{
  "n_layer": 12,
  "d_model": 160,
  "n_head": 5,
  "n_kv_head": 5,
  "head_dim": 32,
  "d_mlp": 640,
  "vocab_size": 4098,
  "activation": "gelu",
  "norm": "layernorm",
  "norm_place": "pre",
  "norm_eps": 1e-05,
  "positions": "alibi",
  "qk_norm": false,
  "attn_scale": 0.177,
  "bias": "all",
  "tie_embeddings": true,
  "parallel_block": false,
  "init": "normal",
  "init_std_qkv": 0.0395,
  "init_std_o": 0.00805,
  "init_std_up": 0.0395,
  "init_std_down": 0.00805,
  "optimizer": "soap_variant",
  "lr": 0.00623,
  "lr_mult_o": 0.871,
  "beta1": 0.95,
  "beta2": 0.95,
  "lr_head": 0.007,
  "grad_clip": 1.0,
  "warmup_steps": 200,
  "schedule": "wsd",
  "decay_fraction": 0.584,
  "decay_shape": "linear",
  "final_lr_fraction": 0.0,
  "batch_tokens": 32768,
  "seq_len": 512,
  "doc_mask": true,
  "train_tokens": 155300000,
  "steps": 4740,
  "dataset": "wikipedia_en"
}
Each number is 50 + 15 x the weight over its row's rms, rounded and kept within 0 to 99. Layers, rows and columns count from 0. The size before them is the row's rms in percent of the matrix's.

# up: layer 2 MLP up, 640x160, rms 0.136, rows 591-610, columns 0-79
# down: layer 2 MLP down (transposed), 640x160, rms 0.131, rows 591-610, columns 0-79
up591 099:47 49 60 53 45 29 39 47 42 62 41 48 92 19 48 54 42 25 45 56 49 50 26 33 57 48 53 74 90 30 43 52 58 56 46 62 40 44 71 25 53 63 50 56 41 48 49 36 27 22 80 37 45 52 47 68 59 47 30 36 34 47 83 83 57 63 47 42 44 56 53 55 40 38 30 57 58 32 75 36
down591 109:55 67 64 59 59 71 42 47 46 45 27 62 32 60 42 80 65 39 58 42 63 31 53 47 42 44 50 55 53 41 68 55 78 85 40 25 58 43 67 48 63 35 40 60 35 34 68 84 90 50 53 59 68 52 42 69 47 51 84 44 55 47 47 31 52 62 72 37 65 77 44 54 49 29 67 47 54 38 64 32
up592 092:45 50 87 37 39 39 79 38 66 66 46 48 64 50 51 36 41 67 53 62 41 65 46 47 46 62 57 30 45 55 68 63 79 57 37 64 38 29 48 54 14 43 35 54 60 25 48 37 32 14 78 12 48 40 48 59 39 53 59 33 54 57 68 35 74 34 66 54 51 28 34 54 56 63 68 44 71 17 75 57
down592 097:38 43 51 50 47 50 38 53 34 16 38 52 53 64 50 76 40 24 56 41 21 59 38 55 57 13 41 51 38 27 41 38 29 59 58 39 43 93 69 40 80 67 22 59 32 46 59 52 57 36 69 51 57 54 41 50 68 54 39 49 68 58 50 51 33 31 46 66 60 36 34 37 80 64 36 40 57 62 52 59
up593 097:35 67 66 37 55 61 44 44 74 58 49 48 73 47 46 42 23 42 64 47 51 19 54 34 48 44 54 35 34 55 56 29 71 47 48 66 55 59 40 49 49 39 43 29 87 40 46 72 58 43 61 38 39 51 47 47 36 38 45 37 51 47 49 53 56 37 38 07 42 36 83 55 69 74 59 43 33 53 53 52
down593 111:47 50 42 37 45 29 65 43 40 54 71 26 55 29 79 31 49 54 50 51 37 43 44 10 67 38 60 43 57 35 41 32 78 43 54 65 60 57 53 56 45 21 60 45 48 57 67 48 51 41 37 41 40 60 66 54 38 34 28 48 55 64 45 80 23 47 41 47 50 23 50 68 41 68 52 60 32 79 41 10
up594 097:30 51 68 43 51 68 65 59 37 61 27 54 53 50 16 60 58 34 53 43 60 51 38 67 36 48 35 49 56 47 49 46 29 33 44 84 51 44 66 61 53 35 35 42 36 55 52 35 32 54 71 50 45 46 36 32 50 34 32 57 43 60 48 44 87 48 47 40 52 28 49 49 43 22 39 89 51 58 46 18
down594 103:40 48 63 63 42 38 82 37 63 58 63 53 35 16 48 57 31 42 34 46 39 38 61 87 55 37 65 50 82 69 47 66 37 30 70 40 46 48 48 72 56 45 55 64 34 59 51 41 34 33 24 61 50 40 50 58 37 32 61 44 58 21 53 81 50 61 52 47 26 43 57 43 43 25 57 48 58 64 56 44
up595 094:33 37 79 35 77 39 78 39 66 21 58 63 28 46 38 46 73 77 55 28 58 55 82 37 45 49 62 79 49 33 65 53 28 64 33 44 37 48 46 57 31 57 60 60 68 45 56 55 37 80 39 70 48 49 49 64 45 68 68 64 67 62 80 62 47 43 53 70 57 52 54 38 47 77 46 31 54 34 74 28
down595 091:34 66 37 54 35 47 64 46 56 45 51 50 62 45 76 41 30 33 48 40 38 54 43 47 43 68 72 05 12 56 46 42 77 22 76 42 40 46 48 49 69 43 55 51 43 70 40 38 68 52 48 46 32 57 34 44 28 56 34 53 49 25 43 47 44 73 65 60 54 40 25 28 54 32 46 32 52 30 13 61
up596 087:58 37 63 42 56 78 32 53 48 61 67 33 59 18 56 38 43 45 56 53 30 52 39 51 48 33 59 37 47 45 54 55 55 61 21 35 55 39 48 53 39 62 56 57 36 48 87 62 59 56 76 38 48 26 70 56 47 65 49 34 51 54 52 55 54 26 33 47 49 49 56 75 44 80 68 74 27 85 21 52
down596 088:39 47 56 48 60 43 51 40 65 34 53 54 57 19 59 63 20 30 40 56 50 64 42 50 49 53 53 65 56 61 39 55 19 47 74 45 73 59 49 35 56 34 45 66 48 39 65 55 43 47 49 67 42 52 32 23 14 38 42 50 66 39 62 48 52 66 52 54 41 20 48 09 88 31 51 42 46 35 28 41
up597 093:83 56 53 70 52 76 49 35 61 37 51 31 62 48 67 22 34 57 47 57 53 34 40 45 64 46 07 65 38 39 53 47 40 41 88 63 48 53 45 51 62 62 33 80 60 49 55 46 19 55 49 71 62 47 64 49 63 73 45 51 44 47 30 40 51 69 58 70 58 27 53 63 54 42 54 72 51 64 55 39
down597 098:39 48 62 73 50 33 36 48 54 57 55 67 44 71 61 72 59 31 45 56 37 47 39 50 31 71 80 35 45 46 66 53 68 64 27 59 42 41 29 44 35 22 42 48 63 46 66 56 65 35 59 08 43 57 48 64 50 57 49 59 67 49 65 65 31 59 28 52 29 43 56 34 63 47 24 66 52 54 41 71
up598 106:47 27 44 47 65 31 74 32 90 47 68 57 21 45 65 37 47 38 37 39 34 43 50 82 59 41 39 53 59 65 34 55 17 55 59 45 45 52 57 66 58 51 63 42 44 54 38 50 38 42 49 19 44 60 80 46 45 37 57 43 54 33 43 53 45 51 35 34 55 32 60 46 43 80 50 52 73 41 50 88
down598 094:55 33 36 31 67 39 55 60 44 62 62 59 64 77 31 36 39 24 40 28 42 67 52 51 40 64 63 54 33 64 67 60 43 61 53 36 80 81 48 44 58 63 47 39 47 62 54 45 66 66 59 50 24 37 68 32 55 53 51 56 12 62 54 39 61 38 32 79 60 51 78 78 49 55 39 66 40 62 22 59
up599 099:55 34 43 65 62 41 45 81 64 41 55 57 71 35 58 81 25 27 60 45 54 43 34 49 42 49 40 63 51 53 62 57 48 47 36 71 56 27 63 47 48 59 73 39 35 46 39 93 64 91 49 53 38 50 22 49 50 77 41 49 40 43 31 74 64 44 48 34 60 67 57 39 40 29 50 13 28 41 68 76
down599 104:36 43 55 62 57 49 61 42 21 45 58 19 65 58 45 41 64 67 60 61 52 66 63 59 55 51 62 48 37 57 28 42 13 50 20 74 57 51 47 38 67 64 51 53 52 70 71 56 52 27 38 56 44 53 55 99 59 67 33 45 77 33 46 45 55 78 54 19 35 22 75 47 33 72 46 60 70 47 54 45
up600 099:61 71 60 40 73 34 60 32 56 57 56 48 66 23 24 63 82 74 48 38 59 61 68 55 44 73 50 40 80 36 53 67 75 23 57 47 53 45 29 55 66 44 63 38 25 45 54 53 69 77 38 17 50 54 65 54 41 64 57 63 55 62 69 56 40 78 14 39 39 59 43 60 61 11 65 69 62 41 53 40
down600 102:46 51 47 30 56 36 54 51 71 55 46 39 83 43 54 49 49 97 55 28 62 21 69 49 71 83 33 36 76 52 64 52 38 58 65 60 28 43 41 32 55 37 48 42 27 56 44 61 47 77 55 33 42 46 71 39 19 36 36 70 46 67 45 54 48 64 24 61 74 65 65 52 34 14 60 35 55 35 54 57
up601 101:62 38 39 38 38 34 62 58 66 40 80 54 58 73 44 46 42 34 69 44 44 55 39 67 40 53 57 58 62 46 41 32 48 21 43 52 44 42 26 81 66 27 55 61 65 65 38 70 78 50 63 50 63 48 36 41 48 23 66 77 54 36 70 32 66 44 40 40 53 66 60 25 25 45 54 31 68 18 54 59
down601 111:65 06 52 23 27 52 46 58 29 73 62 78 57 71 43 39 40 64 53 41 30 32 44 43 69 49 46 63 47 51 51 42 52 42 01 30 62 70 44 45 50 35 53 40 45 38 43 43 45 36 62 90 47 27 56 38 75 42 56 48 45 61 48 39 25 53 44 18 52 30 27 80 49 51 55 56 50 60 78 24
up602 105:45 52 27 30 48 40 60 27 12 17 64 43 64 52 41 55 61 39 71 59 73 50 70 54 56 33 52 56 41 49 52 68 41 37 51 40 18 57 77 60 63 81 45 47 89 56 41 62 53 66 76 43 27 38 29 66 34 35 59 39 26 32 30 22 39 83 47 47 68 20 46 65 47 43 44 60 70 46 41 55
down602 107:67 71 40 47 52 67 67 44 50 61 60 25 45 53 52 21 67 52 57 62 46 57 62 48 48 69 61 68 41 75 25 40 58 59 39 65 38 64 39 41 68 89 40 39 51 42 50 68 32 47 23 52 71 21 58 34 67 53 51 40 34 60 36 87 69 47 69 37 68 44 56 65 58 65 60 57 39 57 47 32
up603 103:54 50 47 64 52 63 29 59 27 67 36 35 31 45 31 42 65 54 53 29 56 48 20 84 59 32 32 51 71 56 40 49 36 36 50 06 33 25 41 48 43 44 47 55 41 57 34 41 44 99 64 69 68 44 74 38 67 56 26 47 58 52 76 29 36 42 63 41 84 54 49 52 58 57 24 43 53 46 53 58
down603 110:55 74 44 42 56 59 67 45 36 65 46 27 46 48 45 65 61 39 43 67 62 49 31 82 51 66 96 41 42 57 58 71 65 68 66 37 42 68 44 59 52 61 25 67 38 49 20 35 27 49 91 53 58 30 48 52 50 79 68 53 70 34 38 45 48 62 75 39 32 70 50 51 38 37 41 59 47 31 72 43
up604 091:60 46 40 67 54 50 52 54 62 43 58 83 34 46 71 26 67 60 63 55 53 24 28 23 27 18 41 77 61 64 28 63 40 39 67 45 28 34 48 21 63 34 90 76 59 43 27 35 41 32 12 60 62 55 49 43 35 70 36 53 59 35 61 45 69 25 46 60 49 53 36 53 52 35 57 46 40 53 64 61
down604 104:37 37 57 77 68 67 43 47 66 58 61 46 67 67 80 32 38 49 70 16 37 82 34 38 67 43 33 58 80 78 44 26 57 52 25 50 43 76 55 57 60 70 57 57 44 29 35 66 34 37 57 58 47 23 63 35 72 53 59 35 31 70 52 49 39 67 38 47 42 20 64 43 34 41 47 31 25 66 40 46
up605 087:39 56 42 47 44 47 28 74 56 26 38 64 42 48 30 54 41 59 27 69 60 61 39 41 46 31 55 30 52 47 53 38 40 61 61 45 69 45 58 47 61 36 24 68 50 76 63 34 42 50 29 42 66 47 39 30 50 50 37 64 53 43 56 27 51 61 24 23 48 47 75 50 48 65 26 57 45 76 42 46
down605 093:80 70 53 59 66 45 76 27 68 62 56 62 63 35 46 54 27 63 41 11 44 51 39 45 25 44 66 90 59 62 41 22 66 48 44 78 54 57 31 52 35 49 76 42 70 59 94 49 75 26 31 41 46 41 38 40 47 61 58 46 59 54 79 57 63 52 39 40 63 20 40 48 51 64 30 80 59 63 57 56
up606 094:35 36 74 33 44 48 75 50 81 40 40 65 50 53 70 67 65 50 42 36 42 20 42 48 36 16 42 52 76 70 71 10 35 50 37 51 19 48 41 66 53 24 29 73 61 18 61 50 65 43 52 44 61 56 66 63 40 60 54 46 37 40 61 42 62 42 40 50 53 61 38 67 53 46 24 37 48 52 68 32
down606 103:72 43 44 63 66 55 42 57 46 27 41 56 39 66 51 48 38 81 61 57 58 78 64 48 60 48 81 45 75 49 36 60 51 11 50 63 63 50 35 29 24 38 64 35 61 57 71 68 41 49 53 68 47 56 68 42 56 22 28 36 34 50 58 48 62 55 41 42 70 53 59 59 24 44 62 38 54 94 64 51
up607 095:49 38 42 55 57 31 47 38 79 49 18 21 52 44 68 35 61 59 80 69 56 53 26 55 57 20 26 51 34 63 34 35 32 23 65 57 47 52 25 63 38 37 79 58 45 47 55 46 63 69 59 64 68 48 79 73 41 59 28 51 50 35 74 33 54 46 46 45 38 68 27 40 51 52 41 41 52 70 69 42
down607 099:44 89 45 56 56 70 55 25 40 51 62 45 58 40 63 44 50 34 42 53 43 15 36 58 61 37 51 45 56 69 67 37 48 66 44 12 59 75 42 43 67 68 48 61 41 29 28 55 39 56 54 59 42 49 29 28 58 41 42 22 02 41 48 47 47 32 18 77 68 43 47 33 44 58 62 75 59 76 57 51
up608 095:50 31 57 63 67 52 72 57 59 54 53 52 67 45 47 66 52 65 35 38 54 30 34 58 48 47 53 51 45 51 39 46 26 46 60 77 42 34 24 22 60 81 39 25 87 35 35 57 59 62 61 50 48 30 55 45 43 32 75 56 42 40 71 67 53 66 14 58 29 30 40 52 64 30 43 20 39 57 55 41
down608 105:83 74 48 51 46 66 25 37 72 62 48 43 47 67 43 50 62 59 56 56 61 75 61 48 49 42 71 45 44 54 40 42 59 38 80 43 43 40 34 66 61 84 39 61 49 39 53 52 29 48 52 54 28 58 39 15 61 45 55 49 53 53 48 70 47 26 36 26 67 40 63 38 53 40 19 46 40 63 64 76
up609 097:39 59 70 42 22 69 68 59 49 47 68 56 49 61 33 69 54 43 28 60 59 33 27 56 57 34 50 49 56 45 84 57 42 30 42 42 50 64 34 57 58 78 35 67 74 46 43 57 34 70 45 38 24 44 57 61 51 67 57 58 43 62 26 48 38 65 34 71 75 49 37 61 52 58 59 51 45 43 60 68
down609 092:57 51 39 24 64 52 45 59 59 51 71 49 35 59 54 24 53 39 46 49 76 61 79 33 41 68 59 62 38 62 45 43 60 65 51 55 55 55 34 68 55 36 39 43 59 49 59 57 52 18 24 65 29 52 58 59 75 37 38 15 76 66 72 61 38 75 44 36 64 56 62 26 51 69 43 60 56 44 39 16
up610 086:47 39 37 46 60 62 72 47 62 56 53 80 48 29 54 39 68 33 26 54 31 40 57 35 39 49 26 29 44 39 45 35 73 45 41 69 62 56 34 44 26 78 52 39 66 69 50 21 29 56 67 20 75 75 59 40 59 33 27 30 76 30 85 53 65 55 44 57 53 70 50 49 50 46 68 21 68 59 55 56
down610 097:51 37 57 25 50 43 62 47 56 59 41 46 51 40 80 42 36 30 50 64 58 61 41 52 52 60 26 49 36 53 52 55 69 44 32 31 58 50 41 28 42 82 25 27 54 66 53 50 71 55 40 76 47 62 45 43 42 58 56 45 55 62 62 35 70 53 44 39 30 61 32 13 68 40 33 47 39 53 49 36